Weights of a small GPT-style language model, trained from scratch on English Wikipedia: MLP 384 GELU, 4634 steps.
Each number is 200 + 20 x the weight over its row's rms, rounded and kept within 0 to 999. Layers, rows and columns count from 0. The size before them is the row's rms in percent of the matrix's.

# layer 6 attention query, 96x96, rms 0.0532, rows 0-40, columns 48-95
093,224,210,222,167,214,194,171,158,240,203,192,193,201,212,188,170,219,217,200,230,184,191,227,203,165,232,213,247,180,207,189,174,214,208,226,207,217,228,189,206,177,188,199,190,212,197,211,185
100,187,176,220,177,242,207,184,157,210,200,238,185,172,213,189,224,228,227,200,206,153,183,213,217,191,188,230,208,205,218,203,178,167,219,189,197,223,191,185,174,202,207,232,189,202,182,164,182
084,187,186,193,226,188,206,222,170,212,179,194,183,193,163,242,226,234,204,215,240,179,204,196,246,216,197,196,185,174,210,181,178,212,207,151,197,192,203,176,200,229,212,199,213,211,193,186,180
095,213,218,241,219,196,183,181,229,177,206,171,197,202,202,215,192,218,197,199,193,184,170,203,188,222,170,184,206,232,202,199,159,210,226,209,186,157,209,180,182,200,214,198,188,220,181,162,201
088,208,227,204,156,207,209,197,227,182,170,216,217,216,183,219,206,188,220,203,180,198,189,219,192,197,203,181,204,206,186,200,195,203,161,238,230,220,209,211,183,208,174,190,206,154,217,192,208
087,248,187,201,206,196,196,193,197,184,211,183,197,228,185,201,209,192,189,182,189,204,223,207,185,175,175,224,194,216,184,177,184,191,190,195,185,246,198,191,189,184,219,171,153,204,234,183,205
092,190,180,220,209,199,171,211,222,221,201,219,198,218,197,199,223,177,202,207,202,186,152,242,220,213,217,199,237,205,215,192,178,206,187,185,151,185,225,208,168,214,179,188,214,197,151,184,189
089,177,210,168,190,196,183,186,212,203,221,219,264,188,177,168,193,203,203,208,194,168,191,203,184,170,198,198,209,157,223,240,218,188,203,217,222,211,185,211,186,210,185,204,216,172,188,195,245
096,219,182,184,147,192,172,196,216,208,174,190,230,204,212,221,228,170,206,193,218,201,158,227,209,229,206,211,203,201,220,217,187,186,183,163,202,174,204,177,197,227,229,202,188,221,187,195,204
110,196,214,203,202,182,189,207,208,222,196,186,223,206,217,200,214,193,210,195,228,211,177,211,194,202,195,232,235,199,171,234,215,226,191,187,199,163,183,210,193,197,212,212,219,166,191,208,214
073,228,206,200,235,207,207,225,240,202,196,176,202,181,206,179,173,216,200,211,218,189,166,196,176,222,159,182,185,188,177,204,236,215,194,225,165,170,219,206,207,160,208,196,208,211,224,193,193
077,222,198,187,191,177,188,219,180,170,222,206,202,214,170,200,176,196,215,201,181,178,196,200,213,205,181,217,193,203,196,181,177,207,191,203,241,216,188,244,221,193,203,172,183,176,240,193,200
099,165,231,176,213,197,201,213,201,173,184,206,188,192,222,188,188,194,224,197,186,219,226,184,215,220,196,231,211,213,166,220,199,225,147,190,161,208,219,214,177,180,191,212,213,186,164,219,213
099,202,189,176,165,191,175,172,184,211,220,216,195,195,216,218,228,199,241,177,219,222,188,190,209,204,181,211,220,190,187,189,230,217,198,214,183,217,164,188,196,208,227,232,199,194,196,225,236
103,199,186,201,236,204,175,214,199,186,199,211,210,166,208,144,196,214,199,197,174,204,244,233,153,187,194,233,198,211,178,184,225,215,212,217,216,195,156,218,192,217,190,177,219,208,205,186,188
084,193,229,177,174,210,189,186,203,191,219,233,233,220,196,217,190,204,211,183,182,224,143,224,210,228,193,188,226,166,208,221,162,162,208,189,214,201,192,207,224,203,198,212,211,213,222,220,222
071,205,214,178,194,194,217,184,198,213,228,202,164,212,204,208,183,200,179,200,175,212,195,202,185,236,214,187,200,200,244,201,207,205,180,239,200,217,167,198,179,192,204,238,190,196,195,155,205
095,210,170,224,204,180,219,185,168,188,196,234,182,198,228,210,212,203,216,198,176,174,232,217,176,234,219,195,213,196,217,184,213,199,199,221,175,206,211,227,200,208,143,211,234,201,214,179,192
088,216,195,195,187,214,202,198,220,160,220,198,190,217,187,216,208,199,175,203,182,184,239,187,233,232,174,196,190,219,191,186,223,204,192,240,205,240,188,188,220,194,216,206,202,173,189,232,208
094,208,175,237,173,177,179,190,224,205,218,204,197,177,180,233,179,232,202,200,189,174,169,194,208,197,201,185,225,165,199,228,234,212,199,157,199,186,220,173,175,177,196,212,212,182,195,206,215
095,209,213,229,200,196,176,172,221,220,236,178,183,209,209,201,183,214,212,213,228,191,196,200,246,199,221,209,202,185,193,220,173,178,207,169,212,195,205,190,194,182,191,201,185,172,201,188,209
081,204,201,212,223,174,243,182,188,199,231,233,192,218,225,193,206,207,192,191,201,221,199,211,240,191,193,190,189,168,190,205,191,163,177,216,172,200,201,224,200,220,190,180,174,199,181,202,208
074,209,196,182,209,199,198,229,239,169,183,199,205,201,201,211,192,208,168,204,213,192,214,154,166,200,210,179,218,197,163,184,200,162,215,203,212,201,205,197,188,238,189,219,197,209,200,226,200
099,215,192,224,168,196,229,170,204,197,215,187,190,222,200,178,224,226,186,204,193,190,171,198,238,165,211,218,215,177,235,180,191,198,192,215,210,192,223,208,178,221,183,235,159,222,183,209,158
083,188,195,198,222,197,222,221,215,233,250,209,210,197,203,198,200,191,207,208,179,231,191,167,197,183,193,177,183,187,208,190,208,237,194,201,212,226,220,212,201,186,192,187,229,228,176,197,218
098,206,183,201,218,215,177,185,200,227,204,217,223,197,219,202,215,236,223,196,194,184,200,223,212,194,207,199,208,182,218,224,177,188,220,167,215,222,199,160,198,185,223,193,185,215,185,195,180
094,191,200,197,242,178,188,186,212,179,185,197,202,189,215,170,187,218,180,206,191,206,200,145,203,201,192,229,180,211,163,204,170,193,210,225,206,192,189,197,184,211,195,171,221,223,180,208,213
106,211,210,223,204,194,205,214,176,190,229,172,160,198,205,183,213,179,194,225,204,207,166,157,215,213,216,191,201,245,232,186,183,168,206,206,186,223,190,195,177,226,188,215,212,217,183,179,198
086,202,193,191,215,187,214,185,180,233,207,218,222,195,218,185,205,197,194,204,218,186,196,168,205,193,214,191,188,152,218,215,193,184,213,157,217,210,186,175,175,197,205,225,186,237,179,203,195
079,204,194,192,225,180,222,172,204,208,183,207,201,183,200,176,213,192,219,197,188,207,192,232,194,205,215,161,219,200,180,193,209,189,239,195,205,224,256,254,238,217,210,214,240,198,177,184,220
085,188,180,221,183,174,200,217,184,204,183,240,206,163,236,199,191,177,202,230,190,180,205,230,200,194,203,207,248,174,206,214,211,194,191,175,207,229,214,226,221,196,226,213,175,203,217,217,182
094,205,216,222,178,222,187,193,221,200,210,204,157,196,196,163,175,183,268,241,210,186,184,181,206,208,225,186,215,189,184,199,183,231,215,158,190,199,217,197,212,178,211,210,186,188,199,179,172
085,186,220,176,183,191,201,208,181,219,200,176,201,198,178,235,234,176,215,183,203,180,174,225,191,191,230,227,194,178,210,231,220,219,181,167,215,201,240,188,195,215,203,170,259,206,185,208,188
089,215,169,218,210,192,234,186,195,200,200,225,172,199,193,210,242,209,205,228,233,222,168,203,186,196,236,204,239,175,185,175,204,222,176,166,204,198,215,187,227,198,199,189,206,198,180,202,187
088,201,225,208,237,230,237,219,211,187,203,186,188,234,147,198,196,209,220,183,199,191,204,190,193,189,189,164,164,214,189,204,200,221,244,191,193,201,215,207,200,180,165,174,230,225,221,201,204
081,160,197,206,173,221,205,205,181,203,191,223,191,211,188,229,190,192,214,201,183,211,199,228,233,204,195,174,185,217,206,184,174,213,155,195,207,185,163,187,203,207,194,192,193,215,200,204,195
091,217,257,177,196,206,212,223,210,212,216,208,216,197,214,207,191,188,203,216,202,242,178,199,236,198,201,167,208,165,166,173,226,215,213,202,202,166,215,214,217,199,169,218,211,181,188,212,204
089,197,227,188,178,176,196,206,229,200,208,173,200,208,204,170,201,190,199,206,217,202,241,202,201,166,208,226,209,194,192,194,184,221,163,210,206,203,195,225,205,188,187,197,194,178,216,184,223
078,150,193,208,208,175,217,207,178,207,175,197,231,198,199,230,191,210,189,221,169,199,207,211,190,183,171,206,180,204,188,205,194,204,177,203,180,177,190,227,211,181,172,213,208,188,177,184,227
093,208,187,228,197,161,169,195,224,190,208,188,218,166,176,224,226,236,189,201,209,174,200,196,215,229,213,206,203,189,231,179,186,201,194,176,229,169,201,183,199,206,187,150,230,189,185,186,228
087,223,200,185,126,217,195,206,235,184,179,228,218,202,180,193,190,184,223,200,169,225,218,248,211,201,213,181,206,203,187,196,195,166,175,209,226,193,207,228,210,225,171,174,205,188,183,184,212
# layer 6 attention key, 96x96, rms 0.0527, rows 0-39, columns 48-95
094,187,189,216,184,193,194,169,195,225,189,196,185,188,212,223,195,200,210,179,209,183,181,220,203,176,195,211,263,238,191,175,219,212,189,196,205,189,232,206,193,220,210,200,192,224,193,223,192
098,207,191,238,163,208,184,190,187,196,193,207,184,187,208,191,194,201,233,197,218,177,166,204,215,220,165,209,216,194,195,199,193,178,206,181,171,230,200,197,183,205,217,240,187,209,208,195,180
086,199,221,184,210,167,204,189,169,198,193,206,195,205,181,223,206,184,209,219,245,191,177,196,219,218,163,197,219,211,153,220,189,214,193,154,208,180,203,188,229,172,231,173,211,211,195,198,201
094,215,205,235,221,216,186,163,225,201,222,199,205,220,209,200,174,230,174,162,234,196,215,191,187,210,186,193,207,212,184,184,169,187,197,171,188,155,193,192,218,174,182,235,190,222,189,215,235
087,180,181,167,177,207,202,194,225,179,198,230,197,214,221,203,210,199,235,197,193,222,244,219,217,189,184,175,203,203,176,192,202,171,188,245,195,242,225,207,176,206,198,198,188,169,207,197,186
090,208,184,209,198,237,222,188,210,190,209,178,204,182,178,189,216,203,193,189,170,170,207,206,194,209,201,223,196,225,209,166,176,176,192,196,198,234,184,223,210,208,188,173,144,195,232,193,216
087,207,216,236,214,206,204,210,233,212,204,178,204,234,214,190,209,178,192,205,211,256,166,226,257,216,209,195,234,204,175,202,207,210,202,182,184,177,225,208,202,181,181,187,205,196,183,200,227
088,195,202,178,230,205,191,165,198,177,200,231,233,176,192,182,205,228,192,205,186,190,191,195,186,163,198,192,233,182,236,233,223,204,210,226,186,191,193,188,179,229,168,200,179,189,221,151,224
096,235,168,197,145,198,190,192,237,214,186,205,198,207,201,206,229,172,202,184,211,215,169,198,191,211,198,222,212,190,189,206,196,196,200,167,208,159,224,157,217,179,216,193,195,190,201,216,212
112,201,195,202,212,207,175,190,221,204,205,165,217,226,210,197,233,215,224,223,229,207,175,186,212,215,209,208,205,238,174,208,212,215,184,202,157,197,188,173,160,214,225,195,201,209,184,203,164
077,219,196,205,218,195,204,212,219,158,194,201,183,181,205,188,178,211,178,168,216,191,218,203,228,207,193,195,167,202,230,198,228,246,199,155,191,177,212,186,189,186,223,212,216,215,241,193,205
076,226,200,186,195,190,194,186,174,224,222,234,206,240,198,194,225,224,202,175,198,195,226,186,232,213,202,177,191,194,193,170,201,193,171,208,238,236,172,226,198,193,234,187,162,201,231,203,198
099,195,204,214,199,180,191,201,214,174,209,188,198,192,226,214,187,220,224,230,186,177,199,169,195,215,238,223,208,206,182,205,185,205,176,188,190,216,202,219,190,215,171,205,241,165,178,202,186
099,183,212,166,172,191,192,192,162,214,200,180,213,179,194,188,233,230,214,181,194,224,145,192,203,204,193,221,189,223,216,187,208,180,200,199,173,169,179,179,203,204,208,208,218,223,164,189,202
102,223,174,190,234,215,154,171,204,192,217,208,193,180,210,153,208,236,215,216,188,205,197,195,196,193,215,190,236,215,226,157,225,225,187,216,213,199,181,183,173,201,211,186,203,199,210,181,174
086,164,213,183,192,207,194,213,212,187,237,181,210,231,192,218,215,180,199,166,188,220,164,226,204,200,195,181,225,172,210,226,172,197,224,212,174,201,224,202,188,200,195,196,198,251,237,209,212
073,200,218,211,205,189,204,223,180,186,258,208,181,189,228,216,211,167,205,181,169,193,195,203,181,198,169,225,180,199,193,220,195,199,214,212,215,199,162,200,197,234,169,223,196,169,238,163,198
094,206,196,219,190,177,208,215,204,193,199,223,193,199,207,199,195,203,221,211,197,188,195,245,195,250,194,200,214,171,177,212,213,214,192,236,186,195,199,247,214,204,136,207,244,193,187,213,214
088,171,202,154,215,191,217,181,188,174,185,192,186,215,196,174,204,220,175,198,179,210,247,218,226,222,188,214,204,203,216,179,208,162,212,218,214,236,189,209,219,202,187,194,190,203,174,203,210
092,202,195,215,176,165,179,181,214,206,220,186,182,187,197,254,171,215,210,204,169,207,166,183,214,214,204,200,195,174,180,181,250,207,185,172,182,206,201,182,204,188,191,215,197,197,219,206,261
094,193,212,209,209,168,193,176,213,217,207,161,178,217,194,219,180,203,189,211,215,197,188,195,240,176,204,229,211,231,209,203,196,188,194,173,217,191,217,221,189,157,202,218,192,225,216,209,210
082,245,204,229,208,188,203,174,182,216,223,231,223,204,211,188,215,192,215,169,187,203,134,203,228,195,195,189,179,198,214,180,204,202,206,208,203,190,199,224,216,204,190,180,183,196,180,201,185
078,241,189,180,206,207,197,218,218,179,177,172,180,201,201,208,168,179,157,199,204,214,212,170,184,222,209,198,196,190,179,211,224,193,226,237,211,188,204,217,172,239,197,209,176,212,202,195,189
099,216,245,239,161,189,229,184,215,191,205,170,186,210,182,192,203,171,197,192,185,212,165,208,223,185,187,212,183,197,225,178,192,214,199,213,199,226,219,233,193,201,194,201,163,226,182,209,176
082,200,174,226,211,193,239,233,203,205,229,189,245,162,199,193,215,174,223,207,183,191,168,158,197,174,202,204,179,160,223,182,174,227,236,187,221,216,203,228,210,188,194,190,221,215,190,158,224
099,204,168,207,214,184,185,215,216,205,229,197,204,205,219,208,192,229,220,205,190,187,187,207,179,210,197,211,211,204,205,187,204,180,172,175,195,237,185,177,206,177,211,193,152,216,225,209,209
097,200,218,192,241,183,191,199,216,201,194,180,208,210,202,149,185,189,199,214,181,201,192,188,195,236,184,213,184,212,218,178,170,202,201,199,184,195,194,191,186,232,193,157,199,212,214,162,208
108,214,215,243,182,193,234,204,138,182,238,189,175,212,228,185,187,148,225,196,185,223,186,194,195,200,209,200,220,223,225,203,189,188,211,192,182,203,192,236,222,196,187,203,212,205,202,214,225
084,169,181,204,209,169,228,208,192,183,195,212,181,176,223,221,206,190,169,177,211,189,201,189,180,215,221,207,206,184,204,201,167,207,197,211,193,185,176,213,187,232,193,229,182,242,178,172,217
077,183,176,183,204,215,180,188,222,179,174,194,204,216,191,143,198,172,210,221,185,212,187,228,182,225,194,174,192,224,198,211,192,214,231,197,216,197,234,232,226,213,189,215,224,221,151,206,220
094,189,164,185,172,198,193,211,223,183,214,190,195,223,222,191,186,180,228,234,188,224,188,187,193,206,216,198,219,149,220,202,230,197,155,210,216,230,222,184,194,204,230,217,198,215,188,221,198
092,169,199,211,209,179,192,208,238,193,171,208,177,192,225,191,214,193,219,185,207,203,184,175,207,190,242,208,237,220,205,216,192,207,145,159,192,177,201,226,197,171,220,205,182,216,212,219,194
087,193,215,191,153,202,210,200,181,209,212,180,213,212,181,219,206,175,205,219,203,184,167,217,175,193,226,224,200,202,200,218,212,228,205,157,208,205,243,180,199,200,227,162,228,175,211,213,194
090,205,193,217,225,199,218,202,181,211,195,211,171,234,202,193,229,205,204,211,230,243,161,200,200,211,255,200,211,210,187,168,218,223,202,172,219,193,208,204,214,186,230,170,201,208,168,170,199
087,182,246,223,228,243,240,242,185,182,183,195,210,224,179,206,211,233,192,180,194,193,219,183,188,194,192,194,141,219,177,218,208,199,233,188,203,215,201,210,184,197,192,165,223,234,210,179,226
085,187,202,206,167,208,202,185,185,227,185,199,177,217,211,194,189,177,215,206,207,238,216,204,214,213,208,182,193,185,174,168,196,189,175,202,185,204,186,155,229,153,196,203,208,191,201,241,216
092,196,218,168,230,202,198,222,200,214,221,196,213,176,197,224,188,199,195,175,215,260,203,203,216,211,197,187,201,170,176,200,227,241,192,189,182,170,212,208,223,213,196,200,217,206,179,206,193
088,174,220,198,197,194,177,200,216,202,176,184,202,210,185,186,230,198,203,221,189,207,255,208,225,186,201,220,212,216,214,168,177,217,170,195,187,205,198,221,188,202,200,181,209,209,209,193,209
078,173,186,217,210,183,196,222,208,206,188,187,222,189,196,220,201,189,180,206,154,202,210,182,187,186,156,205,199,198,183,191,204,206,190,197,190,180,193,209,217,184,178,220,224,146,192,208,221
086,201,181,214,197,177,190,191,232,179,209,203,198,187,195,227,230,219,169,193,196,177,215,189,196,226,204,196,202,188,220,176,221,222,201,170,222,175,203,187,220,179,185,149,214,190,206,191,232
# layer 6 attention value, 96x96, rms 0.0529, rows 0-31, columns 48-95
095,184,188,190,194,203,208,179,207,222,214,212,191,211,207,177,241,235,175,173,176,202,236,202,227,198,203,235,188,199,175,157,201,215,200,214,231,212,199,211,205,217,177,190,182,200,177,256,197
090,216,217,175,227,166,177,207,206,189,209,241,182,212,188,219,167,180,179,198,166,206,216,219,183,186,228,233,238,220,198,200,194,235,224,211,192,225,188,203,184,212,193,221,183,207,193,162,203
090,187,190,209,210,224,221,198,208,192,222,244,219,211,226,194,214,201,183,193,194,198,190,199,226,239,208,182,196,194,180,204,199,219,236,196,192,200,211,205,194,199,213,209,194,227,231,189,196
097,207,177,193,224,206,205,219,184,189,203,208,172,248,181,196,169,216,182,216,178,183,182,194,234,185,207,205,199,213,193,214,198,224,193,171,243,208,191,168,204,208,219,236,192,202,194,171,180
097,194,177,179,197,202,230,175,197,190,222,202,224,216,185,224,191,197,185,206,183,205,172,212,174,208,175,187,183,205,210,219,216,213,203,194,189,179,248,243,208,218,196,205,161,194,175,193,218
114,250,220,206,178,202,211,166,197,197,209,215,200,228,186,220,227,192,209,209,157,215,179,203,241,181,229,206,233,206,185,189,185,202,224,221,197,167,188,239,196,177,211,212,197,235,238,220,194
092,196,178,205,208,201,175,218,175,185,130,186,208,213,186,201,185,214,231,221,234,194,248,207,198,195,224,194,213,200,213,188,202,208,204,260,222,188,214,197,171,192,201,203,219,182,204,210,172
114,220,189,194,180,194,238,180,196,191,215,199,207,197,238,211,202,180,193,171,174,210,199,191,234,195,181,221,189,197,173,202,190,200,181,198,190,217,183,209,223,256,191,182,228,207,203,190,199
104,195,190,189,201,200,193,199,186,186,198,192,176,215,178,185,224,210,184,198,209,177,217,221,194,190,249,200,190,185,151,169,184,188,214,178,184,222,179,182,210,187,192,222,246,211,214,217,187
105,231,217,186,190,188,173,200,160,216,211,187,240,222,218,189,172,184,191,212,186,200,189,206,190,241,183,206,227,167,199,212,183,211,178,208,199,189,201,194,222,224,189,182,218,200,216,201,191
095,223,239,233,236,167,171,196,215,196,189,236,179,173,180,187,218,188,201,191,197,182,179,217,221,191,201,192,216,205,196,201,180,200,192,178,241,223,190,204,184,174,198,247,178,202,241,154,226
102,181,194,201,201,199,218,177,169,189,197,227,195,181,179,222,191,190,190,214,171,218,178,221,237,219,176,193,214,203,202,221,176,219,195,199,193,174,215,189,150,163,213,186,175,195,183,218,216
109,208,177,169,200,181,155,223,186,203,203,181,210,212,211,214,167,185,181,215,216,216,173,208,172,192,163,204,209,211,187,236,203,176,205,177,188,205,199,223,225,221,193,200,190,219,229,171,189
096,226,189,168,209,208,188,202,211,224,161,189,169,224,214,171,186,199,215,203,196,164,209,220,214,194,214,207,222,205,190,212,212,214,183,199,209,175,159,225,220,187,165,228,187,231,202,198,216
094,183,191,195,184,174,224,174,203,211,223,182,179,176,201,218,221,183,215,150,162,167,207,194,187,220,189,191,180,203,204,192,193,233,198,193,165,200,194,191,200,216,217,173,214,204,189,192,187
101,189,177,252,199,187,183,211,236,202,223,232,211,181,203,179,185,222,159,220,198,183,186,224,186,212,193,220,174,201,190,189,173,189,239,191,214,205,203,185,210,197,198,227,235,211,214,218,222
103,191,199,216,182,177,175,218,183,183,189,196,187,207,230,194,224,188,244,212,181,182,221,209,194,179,178,202,201,181,160,166,232,223,188,204,216,187,237,190,203,197,204,179,206,209,175,179,192
106,205,148,212,230,196,190,239,200,220,192,226,210,180,192,178,197,216,200,200,188,220,188,203,204,205,193,171,198,175,240,213,206,175,199,166,204,190,213,210,171,185,180,189,192,194,227,213,240
106,200,201,172,192,199,224,208,180,179,242,163,196,225,195,193,229,233,208,181,182,245,203,215,236,213,194,234,219,189,191,199,226,213,181,189,190,181,204,205,205,241,210,194,201,214,188,192,211
096,191,204,187,195,230,192,199,194,186,191,191,229,237,202,206,186,221,178,208,221,168,235,232,212,167,188,202,203,212,225,167,215,207,191,184,173,165,206,182,201,222,198,223,203,252,245,200,193
100,188,220,190,191,177,251,234,182,219,193,203,216,213,207,203,190,178,226,158,193,170,225,225,221,217,247,206,213,181,214,189,207,206,227,195,212,156,224,170,192,216,190,184,175,193,213,194,170
108,219,233,224,196,194,190,155,187,195,218,232,195,206,209,180,212,154,209,185,209,184,171,195,234,215,194,189,178,170,191,192,206,196,215,197,169,194,210,206,193,182,187,206,192,173,207,211,201
098,211,228,194,198,199,232,192,226,207,227,224,213,189,171,183,219,209,188,206,223,203,194,211,181,202,189,220,178,198,200,190,176,168,187,200,178,202,175,201,185,167,186,167,193,181,220,200,179
090,154,162,166,206,185,220,176,231,197,216,222,197,215,195,175,235,175,181,202,193,170,192,195,225,211,228,202,197,197,169,188,183,202,162,187,209,225,239,218,198,204,239,191,194,247,195,213,227
095,193,218,178,183,209,207,235,182,192,207,177,279,216,223,209,200,184,162,212,227,168,198,208,183,169,194,182,203,205,211,201,211,197,199,193,197,182,161,216,164,219,167,196,204,204,204,222,196
104,230,215,197,201,176,205,186,241,185,197,189,166,206,189,212,178,179,201,186,208,224,191,197,223,215,185,183,179,233,214,205,196,188,218,187,219,189,181,187,214,186,214,215,218,253,207,185,174
104,203,206,226,176,193,166,194,230,218,212,232,218,175,204,194,208,205,198,207,219,183,208,212,185,191,178,193,240,214,183,203,190,233,210,205,193,197,174,211,223,210,218,206,175,227,212,174,213
100,174,201,200,177,211,176,216,204,171,226,215,168,230,153,185,167,215,174,180,189,205,186,218,202,220,192,207,214,211,196,200,238,195,210,174,190,180,226,200,223,225,193,234,193,224,190,188,216
107,229,210,223,200,201,181,216,194,230,166,185,241,212,186,202,175,181,218,201,165,147,209,175,219,198,200,178,220,217,209,162,188,218,198,217,211,189,198,261,188,213,196,221,217,205,203,171,205
092,222,186,165,191,193,212,226,218,245,195,198,221,188,231,181,167,249,231,181,251,225,193,221,194,249,185,226,211,196,196,182,187,181,205,218,174,179,201,220,191,208,179,207,198,204,193,164,192
096,200,220,218,188,181,199,208,198,202,164,139,200,201,204,222,194,180,199,241,236,194,198,196,193,239,189,190,210,202,205,204,195,199,190,223,217,189,169,207,155,185,194,214,215,210,219,210,214
104,224,205,204,181,218,181,199,173,187,182,190,226,210,189,203,202,216,204,202,223,211,205,206,177,191,208,201,228,191,221,187,187,181,171,229,189,211,229,207,206,211,199,157,193,225,219,161,227
# layer 6 attention output (transposed), 96x96, rms 0.0663, rows 0-31, columns 48-95
098,220,183,240,215,219,201,214,221,190,208,203,190,145,206,206,190,210,191,206,186,186,152,216,203,208,196,219,215,169,195,238,222,190,199,171,206,190,196,199,172,193,196,222,194,203,207,200,202
088,152,192,210,157,201,224,203,190,229,186,199,220,177,188,171,199,207,227,206,219,172,215,203,233,201,191,186,196,182,209,219,220,200,202,191,197,199,209,206,188,191,181,206,208,196,180,202,185
091,200,196,220,230,186,190,211,195,205,179,181,206,221,159,169,219,210,218,229,205,200,178,191,167,211,196,220,194,191,200,191,210,170,194,204,177,216,201,191,177,199,190,186,225,184,178,207,196
098,201,250,200,192,218,209,164,202,196,193,213,227,155,212,184,220,176,218,183,196,215,162,232,209,215,180,185,202,193,185,190,215,196,209,224,164,197,183,205,202,207,158,170,237,243,188,220,178
097,214,201,199,197,196,163,237,212,192,201,227,200,188,209,206,191,205,188,214,220,198,177,173,195,208,228,188,202,190,185,212,184,177,218,220,198,218,188,168,178,186,220,177,231,203,207,209,173
117,183,171,214,196,218,178,207,227,210,176,205,203,198,192,192,217,190,209,172,201,171,239,216,180,225,212,179,185,216,213,176,219,227,210,214,196,212,175,183,188,215,208,199,195,146,245,191,202
092,172,193,183,210,195,200,195,192,219,221,216,198,172,209,209,184,225,206,181,174,178,195,204,194,228,213,195,193,175,200,197,226,189,215,179,194,217,188,229,199,229,168,192,229,190,205,175,189
116,211,179,171,209,238,177,205,209,184,193,181,171,155,188,158,192,203,224,186,209,201,211,190,191,173,208,181,246,190,206,227,189,203,196,201,230,196,207,198,207,176,196,196,202,188,183,210,197
109,207,173,213,181,164,220,200,194,198,170,218,209,241,234,221,175,201,201,204,188,187,198,185,192,215,152,180,205,199,241,223,243,191,192,208,168,222,221,216,188,200,205,173,185,218,169,210,219
102,187,246,210,257,203,206,192,208,179,228,199,194,194,186,192,194,227,238,138,210,214,213,210,220,168,211,197,193,239,189,165,207,207,204,203,185,209,204,217,190,193,215,188,217,172,197,210,192
101,223,162,236,138,195,232,209,199,215,208,183,226,217,218,196,199,215,189,222,200,216,218,187,215,194,165,196,162,208,180,177,245,186,204,179,164,196,191,192,209,199,187,170,201,190,221,195,224
099,209,230,208,202,218,158,186,234,202,213,178,194,181,216,174,198,225,231,203,212,195,198,192,184,190,208,195,179,172,189,216,207,181,221,215,246,223,199,201,209,221,182,202,213,199,185,205,205
110,214,249,156,196,195,223,170,208,203,185,212,201,210,158,192,206,192,187,175,203,202,204,178,219,177,200,154,204,161,179,135,211,199,170,211,212,226,194,216,195,190,196,209,212,177,213,228,190
094,193,182,230,183,185,213,186,218,203,232,199,189,180,207,201,206,216,164,195,193,196,232,194,170,199,187,197,169,196,234,206,212,190,189,223,195,212,206,193,189,169,228,216,206,162,237,203,221
092,185,212,178,229,233,171,220,197,221,191,184,205,221,215,188,184,204,175,228,224,200,173,240,199,183,200,198,205,192,216,259,176,180,191,182,232,212,227,195,224,192,195,192,193,206,179,195,198
102,214,196,180,174,175,190,204,174,209,206,203,216,197,204,209,187,214,226,208,204,182,172,188,212,207,175,210,181,185,242,181,225,162,218,184,175,186,211,163,205,206,186,193,160,184,181,201,182
103,197,233,189,186,244,236,192,187,177,211,193,226,203,190,211,192,224,189,206,196,193,230,184,216,228,156,197,205,215,253,218,177,163,222,201,199,252,182,173,190,201,204,185,202,183,216,167,204
096,232,226,230,189,196,213,190,181,203,231,210,230,219,207,195,191,187,239,217,184,200,174,178,196,215,174,246,181,214,196,190,196,198,198,226,223,223,179,175,213,202,202,199,195,218,195,205,193
103,197,208,195,214,193,166,189,232,223,201,228,206,192,241,175,187,197,211,212,221,217,195,190,195,206,199,183,165,210,195,254,169,212,204,215,211,173,208,192,221,191,179,234,218,194,188,232,206
105,174,212,202,230,189,203,200,205,202,195,189,211,182,183,198,180,194,154,153,180,231,223,194,200,209,228,215,171,170,210,218,236,226,218,213,190,226,194,232,173,195,221,177,217,191,171,207,177
098,217,217,167,226,219,144,183,206,161,211,190,210,199,197,194,194,203,180,224,209,214,164,229,205,231,160,216,162,208,225,203,201,223,213,220,198,169,164,239,217,207,197,201,235,175,226,199,201
100,221,200,190,200,206,213,207,231,198,197,189,174,203,225,207,185,213,196,196,231,184,172,194,158,188,209,188,236,248,194,163,170,192,238,199,216,199,199,198,193,187,205,172,172,184,191,205,141
094,225,206,212,208,179,193,200,206,214,181,176,167,190,190,227,177,253,198,179,182,206,182,194,237,215,192,192,179,218,185,204,198,240,232,181,204,184,204,193,217,203,175,212,196,225,197,205,247
105,181,224,236,196,204,193,227,220,189,187,210,173,206,199,212,212,184,156,237,194,187,219,196,263,178,200,182,226,212,212,226,194,176,189,198,216,176,178,201,196,203,184,190,173,195,164,164,223
102,206,200,194,206,219,189,168,178,214,192,207,167,179,181,187,187,196,194,161,213,215,237,215,181,206,203,208,242,191,179,189,201,199,172,188,182,213,252,214,211,193,249,193,223,197,184,182,184
108,201,238,188,208,191,198,207,203,200,211,204,222,188,218,164,223,200,213,225,232,187,183,169,184,196,220,201,172,170,185,218,167,221,215,205,134,206,234,213,198,198,184,194,198,181,234,203,223
108,195,164,166,182,177,224,222,205,170,182,207,216,196,186,173,200,200,158,182,184,181,217,200,211,206,213,221,178,224,218,196,197,188,158,212,216,188,228,195,201,189,163,181,201,185,189,184,227
102,182,192,181,226,198,204,200,188,205,201,193,241,207,228,215,235,192,229,187,220,188,193,180,216,185,203,198,201,216,208,202,170,202,189,206,198,197,179,216,189,200,217,185,219,202,202,224,165
106,193,198,174,212,225,221,212,212,176,198,220,190,181,186,210,193,200,213,183,222,229,200,217,177,191,172,207,172,164,150,170,210,218,193,204,171,205,181,158,177,185,210,164,215,186,183,183,197
096,185,247,209,229,202,202,191,193,182,235,183,228,176,199,199,236,190,196,230,160,212,186,178,217,182,219,210,192,211,207,215,217,215,176,156,230,194,199,195,191,204,224,197,217,168,208,218,153
111,215,216,167,197,181,205,154,203,237,213,214,243,196,212,201,213,211,199,184,166,186,222,243,181,192,221,214,208,200,199,223,184,221,199,203,209,196,238,222,210,215,223,206,217,175,226,202,227
103,172,220,187,241,196,181,211,201,201,223,215,180,195,197,212,193,211,203,156,167,199,257,197,220,202,188,185,183,192,196,176,188,238,212,183,229,192,184,212,174,171,204,212,180,192,194,182,169